config = dict(
    n_layer=19,
    d_model=160,
    n_head=2,
    n_kv_head=2,
    head_dim=64,
    d_mlp=640,
    vocab_size=2305,
    activation='squared_relu',
    norm='layernorm',
    norm_place='pre',
    norm_eps=1e-05,
    positions='rope',
    rope_base=11500.0,
    rope_fraction=0.5,
    qk_norm=False,
    attn_scale=0.175,
    bias='none',
    tie_embeddings='early',
    parallel_block=False,
    extras=['some layers without attention', 'local attention windows', 'gated attention', 'exclusive self-attention', 'value embeddings', 'hashed n-gram embeddings', 'a smear gate', 'short convolutions', 'an embedding shortcut', 'capped logits'],
    init='uniform',
    init_std_qkv=0.0395,
    init_std_o=0.00642,
    init_std_up=0.0395,
    init_std_down=0.00642,
    optimizer='adam_variant',
    lr=0.000895,
    beta1=0.95,
    beta2=0.99,
    weight_decay=0.21,
    lr_head=0.00987,
    grad_clip=1.0,
    warmup_steps=331,
    schedule='wsd',
    decay_fraction=0.915,
    decay_shape='linear',
    final_lr_fraction=0.0,
    batch_tokens=[8192, 16384, 32768, 65536],
    seq_len=1024,
    doc_mask=True,
    train_tokens=173800000,
    steps=6496,
    dataset='wikipedia_en',
)
Each number is 128 + 24 x the weight over its row's rms, rounded and kept within 0 to 255. Layers, rows and columns count from 0. The size above them is the row's rms in percent of the matrix's.

# layer 2 MLP down (transposed), 640x160, rms 0.0368, rows 100-109, columns 0-159
size [101  39 115 112  94 111 111 109  37 120]
[[ 82  90 133 131 120 117 150  81 157 121 186 164 134 130 128 117 131 106 163 141 123 143 127 132  94 177 112 115 128 127 106 144 128 100 151 148 139  91 146 103 113 100 148 136  62  82 133 114 152 140 166 142 114 128 146 134 114 147 128 147 128 157 139  90 132 130 115 144 153  97 153 178  76 143 136 113 143 143 124 136 135  88 149 140 122 139  94 164  79 105 122  76 103 121 152 121 140 158 110  87 141 112 125  94 130  84 116 140 121 155  97 167 115 147  87 158 142 138 160 145 126 122 140 149 131 142 127 148 160 159 142 106 137 108 136 127 164 107 179 162 161 124 144 146 127  86  87 130 111 135  99 142 110  94 122 129 129 115 159 122]
 [120 159 152 151 106 106 131 170 134 121 113 138 107 120  76 104 133 119 137 124 109  71 139 121 110 154 140 124 151 140  86 128 142 114 147 111 142  84 133 116 159 115 134  99 121  72 147 152 132 114 131 119 142 155 112 124 109  97 161 150 120 153  97 131 153 168 145 139 135 111 135 133 141 108 126 131 138 138 102 131 157 135 121 141 107  99 134 147 198 158 117 119 116 113 178 147 171 150 135  96 111  87  86 109 109 131 128 189 109 106 171 139 178  89 131 122 136 136 119 162 174 164 128 164 142 134  84 111 140 115 131 145 171 131  88 161 115 160 128 140 165 129 146 101 120  99 128 144 106 121 118 162 148 101 134  84 161 118 144 136]
 [122 138 121 109 158 129 154 102 139 134 171 167 132 134 149 118 135 129 134 131 101  57 133 151 138 115  97 122 155 139 191 175 118 179 154  90 111 101  88 116 148 143  97 170 144 113 120 173  76 152 112  98 110 164 117  88 127 101 113 114 134 131 137 113 126 145 182 115 128  99 108 108 147 111 119 134 130 142 144 122 154 159 137 124 118 137  97 138 163 163 120 129 133 146 174 169  85 148 142 114 127 112  99 138 115  93 144 163 145 134 135  92 191 112 110 133 147 103 127 149 119 136 114 125 107  97 145 147 124 165  83 110 169 128 120 106 115  98 122 142 118  96 119 114 101 105  87 129 140  94 113 108 116 134 116 121 119 119 149 154]
 [119 138 129  90 144  83 155  97 150 134 146  70  92 139 139 112 188 114 145 139 173 121 135 125 123 104 141 131 111 127 122 125 134 158 152 115 160 138 155 130 144 106 118 109 114 141 148 200 128 151 136 147 110 157 117 149  95 115 153 131 177 156 132 113 108 119 121 158 130 128 152 156 123 132 148 127  98 161 124 184 150 100 127 129 163 144  96 107 152 145 119 115 163 112 116  89 129 114 134  90 137 123 143 118 121 109 130 131  78 160 133 100 108 151 151 117 176  69 119 147  97 138 113 120 179 119 114 104 118 105 146 144 146 193 112 111 116 134 155 142  97  97 147  87 114  95 139 116 117 130 129 108 134 109 110  71 112 119 122 136]
 [140 151 143 150 159 124 132 164 100 106 173 154 159  95 141  97  94  87  93 146 124 106 154  94 115 103 133 126 143 160 183 154  97 150 149 135 106 133 127 102 171 116 116 109 123 114 138 113 120 153 161 106 176 137 117 107 108 138 140 150 122 158 112 138 104  72 154 122 140 103 125 162 115 125  79 142  78 109 122 162 173 125 115 146 148 139 137 113 154 159 116  91  95 128 105 139 124 112 122 120 104  95 128 142  79 127 141 185 107 149 135 132 102 120 119 132 124  81 151 143 154 102 102 115 123 114 104 154 117 143 107 149 119 140 128 149 132 175 120  66 155 127 172 136 142 106 116 137 134 115 133 100 166 148 117 142 139  91 149 112]
 [176 105 137 156 124 124 123 162 114 133 119 123 112 138  96 109 178 130 150 158 127 139 101 155 114 109 135 146 117 138 164 159 170  98 114  81 107 133 180 162 120  89 163 102 135 120 128 117  93 130 126 175 147  73  86 152 112 128 118 149 120 145 115 149 121  91 115  78 130  97  88 163 166  96 123 170  96 110 156 105 148 165 118 122 133 101 150 129 150 140  88 130  98 119 144 113 154 108 172 100 118 143 143 136 122 105 104  90 133 132 139 114 138 143 112 133 146 109  93 106 133 127 140 108 121 114  81 103 136  92  92 145 100 139 127 162 137 136 163 104 169 149 118 137  99 120 127 125 154 146 114 118 136 119 155 187 147 110 143 134]
 [133 136 100  84 150 129 124 189 157 141 154 116 147 127 106 113 130 119 154 113 143 119 143 134 122 126 101 102 157 139 106 115 150 146 111 126 114 183  98 146  95 114 158 132 139 116 154 145 106 151 103 124 103 127 101 139 134 206 139 111 139 167  97 131 154 144 129 151 145  91 136  93 130 157  99 109 143 105 162 123 139 133 160  99 130 139 111 127 141 131 107 171 174  90 175 141 109 122  88 127 160 124 142 108 124 142 130 117 156 113 120 128 146 141 135  72 105  56 124 114 134 111 136 168 128 155 113 173 141  64 138 148 130  98 125 136  97 130  95 107 146 136  80 110 135 119  89 166  95 126 135 140 116 121 165 109 123 130 133 121]
 [130 126 140 105 128 118 134 118 140 115 144  90 155 125 101 103 156 104 123 113 117 150 118 143 132 138 137 118  91 166 123 108 147 181 105 103 110 140 124  93 109 171 117 122 130 127 137 104 120 117 159 110 152 154 117 186 106 154 108 192 101 136 112 120 147 142 145 143 106 112 121  96 154 119 143 148 139 157  98 181 102 112 168 108 138  96 114  99 143  73  98 134 167 156 140 142 161 125 107 130 150 129 117 105 158 157 130 130 168 137 121 134 110 128  74 154 179 114 103 129 131 117 142 100 129 128 152  68 106 114 141 111 116 167 119 127 136 178 171 121  94 137  96 118 101 137 120 142 121 142 151 137 126 157 114 117 139 111  50 126]
 [123 143 161 107 134  70 142  95 118 105 145 125 140 171 149 105 130  77 129 128 134 139 142 165 127 137 158 132 133 186 117 120 166 148 156 114 112 126 170 150  98 146 105 148 166 154  93 155 127 138 115 107 129  82 105 133 122 133  90 142  91 106 123 148 142 122 121 169 165 113 124 122 119 174  98 143  98 110 133  98 133 104 126 105 118 118 136 124 127 125 143 124 128  90 136 125 133  89 112 131 162 130 154 171 101 118 153 153 105 118 119 156 141 129 130 109 154 139 118 113 104 173 167  68 133 135 104 146  90 118 125 108 119  97 170  95 109 165 118 113 112 139 116 151 130 113 128  80 169  95 139  96 142 166 106 181 109  96 106 135]
 [165 100 152 125 138  76 132 120 100 103  67 146 121  97 140  92 117 128 107 135 103 167  86 145 139 137 128 104 120 118 145 136 129 111 154 119 110 119  92 148 129 127 162 128 124 103 105 159 188 146 140 192 133 110 121 142  96 166 101 138 126 168 163 103 141  86 147 102 164 143 146 113 129  91 155 162 127 142 149 136  71 178 150 108 140 135 142  97 118 163 131 129 137 127 116 115 147 153 135 149 100 131 111 113 133 118 119 168 118 120 151 123 129  97 173 121 134 126 118 128 148 151  86 167 131 103 125 131 145 117 127 128 161 163 124 146 108  94 119  54  99 103 148 147 129 169 159 139 113 136 106 146 148 153 131 122 103 125 122 101]]
# layer 2 MLP up, 640x160, rms 0.0413, rows 101-110, columns 0-159
size [ 46 113 106  93 116 110 110  49 129  40]
[[143 153  81 127 119 119 130 121 107 159 106 121 131 103 151 163 182 144 140 135 147 133 138  93 155  83 122 122 142 142 119 148  86 121 128 182  59 157  76 139 134 139 111 164 124 136 126 107 147 112 140 125 124 106 195 160 171 110 116 140 123 114 133 136 103 119 149  78 101 135 108  97 114 155 112 109 135 111 112 183 128  89 106 151 146 167 143 101  98 114 170  88 177 110 109 147  94 151 129 140 130 134 117 126 122 131 113 147 127 108 124 173  97 152 139 160 145 138 125  89 139 165 105  92 153 152 195 120 136 115 128 136 123 145 139 150 114 117 131 120 114 145 126 141 147 114 146 154 101 121 154 116 141 107 146 106 154 139 118 112]
 [157  99 107 170 106 121  96  96 147 125 142 149 113 134 157 102  93 140 131 126 140 142  81 126 140 144  82 100 151 101 119 168 101 171 131 129 155 125 102 131 157 144 109 150 121 108 151 128 129 117 156  78 146 173 110 138 128 120 128 150  96 115 153 115 132 138 132 102 101 131 101 137 120 115 143 111 134 108 118 107 137 142 117 113  49 149  91  90 140 111 121 131 146 204 130 180 158 163 116 121  99 108 124 128 128 113 121 149 133 114 104 143 153  91 101 151 141 131 135 105 152 104  78  99 165 103 150 163 184 112 145 143 136 115 151 117 149 135 104 176 131 124 124  87 119 122 157 137  92 130 109 102 147 148 160 149 123 119 142 116]
 [140 151 106 142 116 149 115 128 145 125  87 123 181  98 117 102 136 136 141 104 113  97 140 120 134 152 138 153 170 119  56  96 101 117 113 131 106 128 120  82 156 157 129 160 132 145 171 130 139 116 124  64  69 120 131 135 174 101 169 136 134 111 130 108 114 133 123 130 108 145 110 138 123 155 134 155 138  68 185 155 130 146 123 119 148 119 107 109 171 107 130 148 120  95 114 123 140 125 138 134 109 169 169 164 149 121 153  94 119 111  97 181 154 125 162 132 156  90 116 111 148 140 145 161 121  85 115 146 113 110 119 150  95 157 131 135 102 116 126 111 126 146 123 127 168 105 138 165 107 157 140  93 134 150 126 108 147 147 111 109]
 [160 131  99 105 126 116 125  98 128 139 100 117 177 139 101 107 124 135 163 149 154 103 106 167 105 106 156 126 123 135 103 108 100 110 102 179 125 148 152 136  89 145 110 120 109 157 131  98 106 117 142 109 139 107 183  94 145  61 146 106 110 135 158  97 129 124 115 121 116 132 132 102 141 125 178 109 135 122 145 125 119 139  72 109 130 102 106 150 145 123 139 133 150 127 128 156 125 127 126 120 115 111 175 151 136 119 157 111 131 112 145 162 146 139 164 141 118 105 113 149  89 184 140 144 154 131 135 145 131 162 154  73 112 139 127  42 142 128 101 186 124 120 137 119 156 142 128 115 120 125 139 144 130 121 143 116  74 110 101 178]
 [142 111 125 138 147 153 152 127 111 128 138 172 155 102 126 139 180  87 110 131 143 190  89 167 127 131 134 146 139 137 120 121 130 147  70 137 103 114 108 172 142 144 127 130 149 186 146 124 120 101 120 150  92 112 120 128 138 118  93 181 150 115 150 158 140 126 109 130 133 136 101 142 112  85  88 125  93 145 113 116 105 138 147 146  59 111 109  96 102 145 107 138 125 106 113 110 137  94 116 135  89 142 103 151 102 167 135 127 120 133 113 182 106 159 107 106 137 118 126 133 148 106 126 103 142 116 132 123 110 121 139 137 142 147 113  80  93 154  70 105 148 153 199 158  98 116 144 132 112 142 151 151 148 142 162 123 128 133 137 136]
 [105 119 105 109 117 169 122 108 140 148 111 131  68 178 115 118 135 158 133 127 119 108 157 129 101 131 124 182 142 129  79 126 114 144  87 112 147 165 128 151  97 149 162 123 132 138 151 104 131 163 109  70  97 147 146 125 163 159 136 126 166 136 147  91 146  97 115 108  99 152 167 117 140 184 109 143 111 134 134 150 132 117 135 129 107 153  64 140  77 118 145 121 162 109 136  99 121 142 123 150 136  91 129 143 133 170 116 138 138 114 157 136 125 121 102  94 161 111 124 127 131 121 113 143 128 157 151 132  85 104 115 141 117 195 107 121 101 136 111 119 124 134 126 140 128 131 112 120 109 127 142 101 143 156  74  95  90 176 144  99]
 [132 111 125 162 120 137 132 109  95 140 144 115 126 111 110 146 125 112 129 122 126 138  94 114 178 116 124 102 133 108 133 117 120 100  86 121  66 149 130 145 119 155 137 157 154 154 102 111 149 102 142 167  99 109 141 132 143 112 134 182 134 124 162  95 127 134 129 117  98 170  63 122 125 124 102 115 135 124 114 167 141  65 135  76 125 109 164 103 149 105 116  76 122 142 125 172 120 138 131 101 123 145 141 156 150 145 166 128 108 160  98 125 105 122 116 144 129 110 129 158 164 154 117 164 136 109 134 110 108 144 144  94 128 135  88 129 118 152 153 166 123 137 125 160  78 116 122 123 124 141 134  90 130 156 104  66  75 173 154 132]
 [168 179 108 132 156 163 130 150 130 135 109 141 120 118 124 108 170 140 172 142 121 150 101  71 143 124 105 136 154 127 122 136  93 123 103 132 121 161  84  98 109 130  94 158  79 182 129 128 118 121 143 104 127 149 156 160 173 105 108 190 153 112 135 108 128 129 145  93 114 175 119 144 127 136 113 122 102 139 124 166 121  91  89 123 128 138 134 121 127  94 146 134 162 138 124 130  92 150 140 149 133 113 147 110  91 173  86 153 142 109 113 139 115 140 145 162 154 145 103 148 147 189 116 120 114 129 160 148 133 117 146 107  95 187  90 123 112 135 122 128  99 163 154 144 167  92 137 130 111 104 143 148 144 130 123 125 123 138 158 104]
 [129 123  96 151 139 193 145 124  95 122  87 142 142 147 130  93 171 160 146 154 154 174 119 145 131 127 127 119 117 153  99 130 134 127 149 124 136 140 150 104 119 158  73 123 120 123  80 108 152 107 151 100 109 114 134 120 122 125 114 122 136  91 133 151 116 103 153 115 133 160 162 125 141 150  88 109 128 133  72 126 159 108 113 150 138 112 152 120 131  97 134 136 149 133 177 103 109 123 118 145 169 151 146 143 109  82 131 133 157 125 172 142 124 117 141 148 122 118  69 100 103 102 102  74  91 120 150 122 149 128 175 116 118 119 148 123 152 133 149 135 166  93 128 140 146 101 144  66 103 121 128  92 171 135 104 113 140 143  72 141]
 [156 146  71  96 139 142 138 151 151 152 130 138 130 109  92 125 102 147 138 151 140 164 118 122 112  69 108 128 142 112 147 117  85 112  80 148  90 149 158 151 149 121 103 116 132 134 140  77 117 115 146 100  89  97 185 178 148 123 145 146 168 107 145 118 131 100 111  47 107 135 147 122 144 117 115 123 131 157 123 124 143 144 106 147 116 148 118 119 159 123 163 145 161 158 140 176 133 144 107 148  89 100 110 152  87 113 114 124  97 114 116 155 101 110 131 159 155 142 106 139 127 142 143 151 115  99 139 143 146 127 147 112 111 170 131  80 130 134  93  93 101 131 129 123 140 100 135 103 114 122 129 129 182 145 106 127 109 135 132 167]]